{
  "norm_eps": 1e-05,
  "tie_embeddings": false,
  "init": "uniform",
  "init_std_o": 0.0226,
  "init_std_down": 0.013,
  "weight_decay": 0.096,
  "lr_head": 0.00543,
  "warmup_steps": 439,
  "train_tokens": 146000000,
  "dataset": "wikipedia_en"
}
Each number is 500 + 50 x the weight over its row's rms, rounded and kept within 0 to 999. Layers, rows and columns count from 0. Numbers have three digits each. The size before them is the row's rms in percent of the matrix's.

# layer 6 attention output (transposed), 192x192, rms 0.112, rows 17-33, columns 0-191
097:455354458508553510419488558457469512518406521473513530453539447492479513451543555515487578506545582570501484496487455540459502469548499462499525518555489413498494596457526415495510469442484564452405532473501550443506522497559452542540535484536487466525574494427400471556392514561539547505511493475498470438467516546432369510384464516530562535448556464604607506491486438531532430587437531503498511626419490545558510550507491457542421538513421515409590480563478461516434560515456471486433489561559608593496535571519465465519482550494535510395499519496485485507442537450536585433
094:494428478429552460569503493469461473577521466507445536506515468453476411492425530548566400514495504469455534523498478532596531458469433432517571521508559482589551576517474450461442476496586497440535496517464588488539453525529502489541553483447477578546438436415420447403606525495478487481583522519545495462504519479464549498507537505532491508551405535535496505538533442626397493546495544488523430460552431553516457407508550494505430437458417524510561407596627564501571419541521573468520444477547543462507480419449543530459517552442461481530465635521523440576531492569477500411
104:475509438500529534639486539456524476469543566463449485495391466531490474460561457551476490590529543502578534475441545490561599482479491548514523491523506500454583470413471477574450512495716531511519469567555468566452555440448490477613485473510448585524497511518551499544502426456518431473549573417517465451540485499487468523503490633486440527468487505509451485549425471537532518499487574512511484556503435480442502456461528497434536512447431447514506480427444509533514481452535706514528428393508473515534565497486514420524518507512528425496511511479428555536516508441543618565
101:449573609515563529520434472501557557490507430474549424420494433544532493455428586494460402442447505542589596435482507574479464534531444417455438477515528454485456482482483518470530443496498510592559503462604535473537526490447484440463603519445568498487507435542483426581586505468574479477477512515625567483511548507563470497496549460505562410435573494449447463516501512560458453478427589574518476459464542556545589517441559416435456554489499463581491518440517477494550444502463553428384475524586428400501488521502494436457532513533528433485496497521549508434615515526491524544
115:549432457501490461628435494534503486478474522558475447460555437410510475483496510490429455484431486437509478479416495529512597495473539502482533562450417460502578503471537490585524465534722494544475502427506433540519521442466537441496572512531543537451473539508518442458446542466545511488499551499490566472434543548517515488516521682423446533576488481487459499523481446523500496517509444486520548491552476490589502510420431546510566507481399480512445488554518486564533533524468712446455478533444421530448506523485544557465505479541574403490483481522517519503475439487472626535
103:480579424546500454502481530496474513429534524514505401530436442522561448504478429532453507382602495654497489473386463533577474508451500617490565535518519478492531564531591441402436532480574520504540530539525518504484525551500533467495446529572502425510479498514533447537551479485480443419484511548497496434430501567523472456479407604504549483546486570459559492610427381408517469530453407449460577479482636552534416522566504538479517475465481502526509473558528492485502383539505512487492445494539448509435446611443501510471513523526433466460484534456525503525606546563522536517
095:487498610454495586616550497485453505557521537425455568491502498501509446460554553523556459533476523559484506530585485541450520537457510509447512501546485541457563467430436394547516448465609484476434530475550420548455499424459533424472525524494489472499544539534513468450476450542488460452450473498613475571426582442474542498459567436551559410503418512432512607499472501511535415491536498490459566540510520485523580554591494470455514430524481518586477418426559565558620599607523510566523519541444541521501453555486411485474423473499401447597473528463446501536578439536496540521
096:450464476510531543516592472505457613457507492404508516503467489567448539391540480458536448528526474417518562519615487461526436546497510522422612544494402407464523548641559477468446503445493580443521560520426514520550500593559493479542521502493369537474419404584429619461530415546401504552509499449473528486470487460548458520513525486534435420567544457550587524454480453477445459447506500542542527483536516448516397434537466459507523457476433404539536530465542530551512497534421457474533519552568530571556492503500549471503522466525556498498459527545575500492432413442477478494
099:464505427508475503412498469531529507599399547459481537538538497521451474475566514559532501485492561445440558488486447457431532441464430549600437549487568495543524423504547517497494504480403507523388543505555478609548549427585537527451596530533439481537473477492520536531500442483505429496429528482463579516478468582506550530426447487615625517517593494462519512488555542562552526461572511490427384472461457507525441533552472570460441545456563478418471450471489602513485438650456477465481516491469455419495471507515467597488498547487471423476527530462543550503419431526538401541
094:507565524595493509467452527508452493484481554574525532492516574434572526476510545493632507440461495515617458497455536385472476528528473422474510473541505368575581531481502536482509428476548514511498587453484521544482537494513501508456412493451438447552455488555523405441504506563507485525492492561500429468453542481516491530542593603502539525560485543434526444406488517518456533478571572480518536474423432432436530487563515544464461526544505403615459452577426527493418589453583438522485543461500547479540464524369392428553448565444475500451549524569476491476410478583501508490
100:509431474467520544452550525453566528461503549540510551501432417438470554513490541514572533522518511536459552568508520451492433468523482541501494511497507548510523537469540568466561459474388439527461421434541495506494476441577514449441533490530463508446536565575593464545584461432472524547476413431540480487510568465553455545477452381480576519552631410534524520505574526438430523532501557371581588390520494453531420493440474457513471501489570554478438484492468545455543444448572314534526481459481567491494552531451425512457458458562541499460438556569505570433508541502553455502
104:499512514501462499510379488501495504433527464508513485463541467507553458558526519538549518444451509521532594469426580444410550515574604543535565527505477462510563538481508430465544526471601457480452399496461509500501436542454616517540507481542431518561485464442475617546518505536435545467523457452484542528497504480489507444408472559565538553557495463480450495493488585497482502500448535586489483441465445501445540492485533467427514447539502552485496471509536601564402447524509562480485476414509461505365487574501627564560445355524530395448475506596458424498499469548467654498
097:514505441543461370457453384531548542602473433433482442449442556554512525444481585539482493417543556555455502445420537516442563491521595531527414463502521459483480516473556491570436548532427438496568462538409412488505533462501552536537510504531528519522451367535455467454569578532480419494587472504492421413528533523550502588538522438499521549463511460575508493454449577477496488489480514562545573529550500493539518527489398393521528502494523496471452539499519532488575585458528398525542514519464559531460472510579497585586487479474427563425423524525472467500504434586558400468
110:580479479515519506307483476490527545511508511594419515533539480545467527461509456491533512523414489541465511496633482514503381496561477578465463468512544503508410512515509474463505512485271488534436472497475532426515426514548505555557508505549459504508539547572509500462444520492563517490495402471528529477514531507524502545502497370519482434486495522450541427520524499542483466502480500477496505537462535505453512494513577547475542463526583409487486528501494483519508522441484264475478543505522546538452530526473430556539557526470493599525488515544468514531513503494523304488
095:478503545559508434519513476443465519498507466491460522551524539549508587508402473417546529539472622478447506541592482517420530509475476559524437516493428440536472588538460513484536469535519549474523506518464449543415518475483502420516530450473477479459471550478477538580430543516498560562526563518574526506503565535471480513471513415515530525497508614496494535477455533455548505386532539535422451456496516491506452410444589458499582442545488472524512365477471514528617515410443554414468485421418457475521546476589548509547581471560361456408614482479525485451533493616470588409
097:519489454396547466502432470514477373487446561543495499506491510616606538466498447604520474521523524490511416479596479539512514465518532525589510466556507426428395451582484587486527496498355459487435521501450504453561530447470468506519421522469542490465554557572457512550503537439574453593437548429557468551565479399519545503459538494506469505564543491550505522570489450514395511431530573485476488500437513519569421506555498375490546460484575513531507433539542529431451480519491461492440530540510454486524423550364529437538528410505578536486583557494484530501510543454554528442
107:511559521511539463327423564490501495548490525486496537447459479464485602512544513520526478431506504497569474495577494460563402421585451512523526569508449469518387498527504545437532473525263514455481414540488447562401454459553484496457429485554507504499546466505521564528491520502496479520468414519565491546464536565481535502575506375489476527457592519505567506442562546548463447471508513523468497528440520487508498467535551542550527487465591531502527511545546481497457536516440315470512473523563477503504503511525481489459509512483493590551501454458522492500513506532535311465
# layer 6 attention value, 192x192, rms 0.112, rows 18-34, columns 0-191
084:552560458554393522419558458587535639484503496460491483436485521538534540598470561476466607502516570547464542465492507469511448510540493529567538496539472444401417450476523451498517530469416522607553518494441548492548614493472499473445427428573509534437548547463527518505478453457556505515480601467498573519538473587437575545565477507572418491475488419470507578458502582366464517420529496557459537563514531492417501490521423477441484528507513516449463619477513447544421539499494496447523513486570478513493560497486541489489467540490543533436493511401600524416464379512572490498
103:498563592501412486596499530484516486543479557574517489525558437495499517499478539432539578397505447491490503492567493498477483489449501461500506454379514493469497543505552476497501402447410431497578480480512508496470533552510462574484532511541510367512484427396536534327456475521550512525460449524517518574410401603536459568545445518428511479484493482408585539485460490495521616593532471508494486492436429472451530489535385397617464481531521557450447483516476583539556526483487534522455512458487576554589588454575533480453495417505424494487464432522519522501516486429506497487
085:523432525524565543496578501545571426402455433444421541514501480527492571583473488535559623541450593480445448556456479481458494490538493565466507539561596451514499449494504497487477475455517472416602504550464432526588465602515530456528479462540423535507471539449465483481521492432477506521424556491505472569474476484437582493496417462535422557536392489574597547512521519415541522474567423459457525445521458463459489400574512515478512514486517469461475593586588452528479508523498431512553552586481361455579473448489404551486476519433578536514545477532427458522503409459459467527
114:506530565472461526569500496462509509544500584486453509588508477518481509470557530428397577411562452503446489482525466507503452534495522466492521364404469532577436549459488420489510500437427501524467463528492570418525467489498487579540534526542524524530511447459564539474505485573515538520422425447474399560432493503537454629543499479515531426440503527499521482479457553505530568585531555491513460543395430571383516437598471361655453533525446541451450471454508530537492519519539508549476474425503641565547568473554588436478467489485449480516546450465485557517529516439469501486
105:497507555468525534537397445408453401584479594489436453539517530479429539492601495480445563504530437435463524512516455571457431537454490444520454434431496496502411463501467469471522464540541547614534441470541567432540480455465510489537545515513509443495493509494547550370482466630493483546409449448478456521513520427523448568562534499460567487456574545497404472501459503503428562592523569521547409488460528467463574535491521483611522570483372551445496462481542535514471495486487524534520584447468626540459514464497575541521433590512481465486544519553487538560524456524430560591
088:519444469566514425410491495557573518456428429543497491602473475485507501545415472512419517540517560442484478469477591454529519540533477494625420599518488483513554476478560516493544559462471526470511417524489495510532533539440576543482522511428565531512447477467486521494541499478482528484518540483485596514550494572510478416512400503403411520568548533521523539470543525426532467607503497472422486501539545433422488373445530529418487510492553444507523627529415427545424536487513453573470508458483360514581595446540552451522544418507581541410514477475445537456481488395513478550
087:541525452478545497477451487466518524504419593519447484536517489504497414641542619501581552427559615445547453575476428452495540528480441455619464454555518496492488459467511505431523564591502534640477489430515566498559499419495518517452492530491671436482557513434616559446476482511529517447535474467504483408525505521513460499587468531534439485499537461461503531430601505532545492515452439532422413504460507521398587536469463484508450493525589545459529471497478524507475537473490516429544550420452493481483490531418490578467411556517465420502547555483457466466500464499468510586
093:609575535515570503524500477432465450537555461520490458521522536485518492477484559438423535528430500416595344516500482512542499429533475393478519556513506470473446523420503530492515503461479563496572489510447518470478465536510485532539501554463519365488564528560465506471508495536472567540558448481494431450442516432466412516605495499418472444409546537588469452500539484519368416580523484483535592481454587445524543584548617451486519448565495559576569494537495515483596529452503512582521542491473520436419541514413492486490575614515520504444485513577533498481575487554448518570
082:524463581468500431455525546466556472501520516385479531449509449552457395470565471384451529540473500451390534486463496466450497499519507570438475478534506637471440484489457520463543565564533475581571495519532477475476422473513598509498621460453575558539518514504499530509585473422522484524518562459517552552579477507534541382497509492529519537436462535603521435547448501444454483450498446591491471502524532575651504582453517534510536464462363542426597422533554472497450473433457500422498484452571452490484517481520485519447471547579467523597441533454532508530568540516436497481
089:476479521562533463507447497497423499449492418459497514457510578502560542472480430543427428547395437452456410480535501535490538432558548615554482534547560519536533445504495514517492485471573587511570602512545522466528455484434517469507495578463564564551517504478444514568449539446426447526559584506510500437497458461423488434519552501554427408460506553520476450496461504547524455463507461501434477476488582520543523583476653607411515494564478498448613511509515464483535462484480525450558507558539426499467392463507456485531511484352511624577485505459561490536490465638495507475
108:493517482574466506512510430435452382571545559519446515566464490476424500501472454446466507535553509507462532486510363571597472514423514484400540437415442525541445579532431466502499506560507465530565472486503575429494567492507423531524530379541545584438572519562525552446462497545528473540495469469464423472536524428555418665579553476540502437492471514530451449474429484501502530544582512551512444521547555529491506520544478480543529544483335529503483440436480513513520469471504504462502506481576619534472467485483582452480528571481420508565559492501568561579537504420566529458
090:602442554518543500487491503493423502452542540554528482504510550493498457498503470457634450482449494474563502479531465455481517497487473323557464563553515570448509437533483563434444505531515450496458514447513582531487553423396527511480579483394441401521487585588488507547514534422512513561457455458488565509513502498498495548444432476532500502514589574510557527531569499453521446527512502519498513621438486492535486566402591523462453408496533522487635442540475572516416478523476536559535415458390477450457570502421447513443474477473579490523561553471439516477423571557420489523
127:460492479471618516467484511566476461457495354447566560446484558496534458536470518542543454586437493508500478487451478544542562488509494514524457547535530493510506453498468621480470517561522484467463559478501429536484527539499498425443466485461513514454508533536365440483499526448397461536575591531499495488498520431481530388450569497535485597511526509585481532502510520576487396441455490444482569479547563439634478523439605641393469450542521501478585523519506468392462475526479470483529518601472385489517408514459468560600574540432497563464520523497528447478478523527551457524
074:561521449480425545465601512589567645459518449475529476474453491445485414424574461587396509579508511515580514490479500528535499502503505461462527568576529566474533389468577524540490466475381508500491594508495497454646474451573525528467429563531532403516546515569464487498507488427500564463502428458495525519533485470512548540465514522477486546495439509431519547499557507462509517478437513466539520574411470487464493454514442491495456632464548572445469507472506433531433497514539489613546548657488505414461482506500490442476426427460592437467429522481544533518427437484526483485
090:501564552642471557458561464487485552510512508423482492520474566419481499535471548521454516561393547566479533418424492559562519471565489514508465577550502511501486545513414416490511433460481621587642426497493456592516531501520505459478418473441483609544500579453517495565592444488442500515596542535497546490520551462486477503556450494527524454465533514557434467521531466521454455508520435540435480427525584528486527481474591531407470493503452500423535520525552407481535515481448477516508537509598527516445558439500491539478427621451462507515407506514626519531503366496494456476
122:493499474463539554532497463506451536413544410536550534447521551466448459512540459625550480612381470519519467464459532503466532486515506519465474552506541525499545455512478568482455523491541525436454540522512467518481501546515468458494485534418496488482452564577432432486497545557460498477558587567500546465552560438464532399407568485582493586480512545541451483528513526503457418479444515442501538495553517417619441547430589617412533443514561402463525542476514441387502463538540460515539512674457463446436485517409468554589597519448510532412497488544494519448476485510434513534
095:444477480538549510540476530483479445490466364482478509450490503495423491447501476596509509603317537436554512526477560551498611429550511597441417540548551535550527528496490572471519537435447540468524548536504476475488450493511499386579438511416462535542451512533412451569542512475444503511468510534481508532486503510476466390463567466543537565479557534507432489533479471539379415449487504428483580398565595509559555550520591576419511556481508454443578514540460476375493480515504529470515505537495465431551560534494452465555569550407528529451496492538465504459508524439545472511